{"num_hidden_layers": 21, "hidden_size": 128, "num_attention_heads": 4, "num_key_value_heads": 4, "head_dim": 32, "intermediate_size": 512, "vocab_size": 647, "hidden_act": "squared_relu", "norm": "rmsnorm", "norm_place": "pre", "norm_eps": 1e-07, "positions": "rope", "rope_theta": 1020.0, "rope_fraction": 0.5, "qk_norm": true, "attn_scale": 0.297, "bias": "none", "tie_word_embeddings": "early", "parallel_block": false, "extras": ["local attention windows", "shifted keys", "gated attention", "capped logits"], "init": "uniform", "init_std_qkv": 0.0442, "init_std_o": 0.0442, "init_std_up": 0.0442, "init_std_down": 0.0, "optimizer": "muon", "learning_rate": 0.00254, "lr_mult_qkv": 0.7, "beta1": 0.95, "lr_head": 0.0186, "warmup_steps": 0, "schedule": "wsd", "decay_fraction": 0.82, "decay_shape": "linear", "final_lr_fraction": 0.0, "batch_tokens": 16384, "max_seq_len": 256, "doc_mask": true, "train_tokens": 173900000, "max_steps": 10615, "dataset": "wikipedia_en"}
Each number is 500 + 50 x the weight over its row's rms, rounded and kept within 0 to 999. Layers, rows and columns count from 0. Numbers have three digits each. The size before them is the row's rms in percent of the matrix's.

# layer 14 MLP down, 128x512, rms 0.146, rows 109-127, columns 384-447
100:525495489462665593568531508565488477571462526533550489529503457418444491547490598542554439455475503435542496466494571480541550469522493510509520529424548554477503437452473486481552549385429548
106:501475543456533453460407496494493400448461503615539531501423490467474514470508463591646425403512463597491511467404517497475447515461584484500503378489545532528447550476481537540591464485395443
097:423515556522379486487460480395498553505414572415506488541479542557514551590439541501596526455500446570542594599417483441463523579493514497499611552495482460550504542507464518533566419540486440
099:500546484494433500481411488445587349523487550456521556486526628552580537455491580458499555513540546414466483465590548481547437569532505530504581529613482391539468476626411451481524492477441437
100:497532594565397563452460475488591482570410570488585512491442523492537563588462470487460580437531491572555515507461466453474536473509508568503460551579493581529556522507575559554537537511405533
097:565553559549420495496388468624486496532572512411521449534576503485459450501481558480582502591421427568570535554435432562416492479470490446498469495560551475488541551507491490519472477488593510
099:456543433393517433500481476553451490546521475535560551453564534494484486462501415465410483549512467444435466589513495544462485558418565504501480417470533560536482480492460535575507453546568493
101:583564537528540577513516587593440593443514501521487422462378492442533433511568504476509460437530565510475493504388488444497591540450558543490525469493530523477557430430498502407471488553564462
098:503526525428544575436525520561422492489525465509591456624455519474537470516503481526529495516487444542529486495386468413480507446604470511500418461509606541461527484436494531411501615501542450
094:545441503550481569551543440489471362463564628506528535550494665524469467498471434510450548495439453561512527450427435493500528578498454493505559527513381539551530486521532475467427501461616433
104:523502595486532513515462520506574507464559475530515510601550474506510434478488464527528544486573549478462513359435442466430550504516488475488505516594542478472561516392488462494505581375538464
113:634427479466435490538486511475432491493468466517552491499473476485497582476503485466440538519484497498569480505549433553469522463536428519492425475449527512498500559490489514371497402536485462
101:526522491479540438504459532560440466515535417503496409416387480490413443514464525596451449466491502393480491471505383478545521488445573528496555523453458414487457562521401543438446569564486511
101:422485519499343537511498527545492455561558419550501560520490541468405547436551562534603407548527406457509529494519539563523482596449459457513453516480512500542462505532495563495552532461490436
101:503592458538497527555439479498489507546477481519484454546511552580454467519495509417502553453553467447493495507515341475474449489498490533483544556485493507485465464560549427465577499501414499
100:513580552565481518485496540502412488387511512520450532534381477488533444416482550508548467522433414428451552538434512493522505516464418540508428429568537444574488520479552550598554575481572508
094:515571540509520508442535543449480491517455568512482511494486554555525438514462460489464625492433483478493486445488468526557581519469497531509448510639528525525446515517424474562550414551509557
094:507504438431502433473472424430394542509544504483537413509564480575476532498485452519476436563430547387396500521543486528478444476510511502486556536522516524467523524508516519479457528529503562
097:530503556476503500410436492533435545504468477441452511479592406510526422567442510598484469559528540474497566482453437487459495460471478505511433549509531564503530478556487469559576592468546481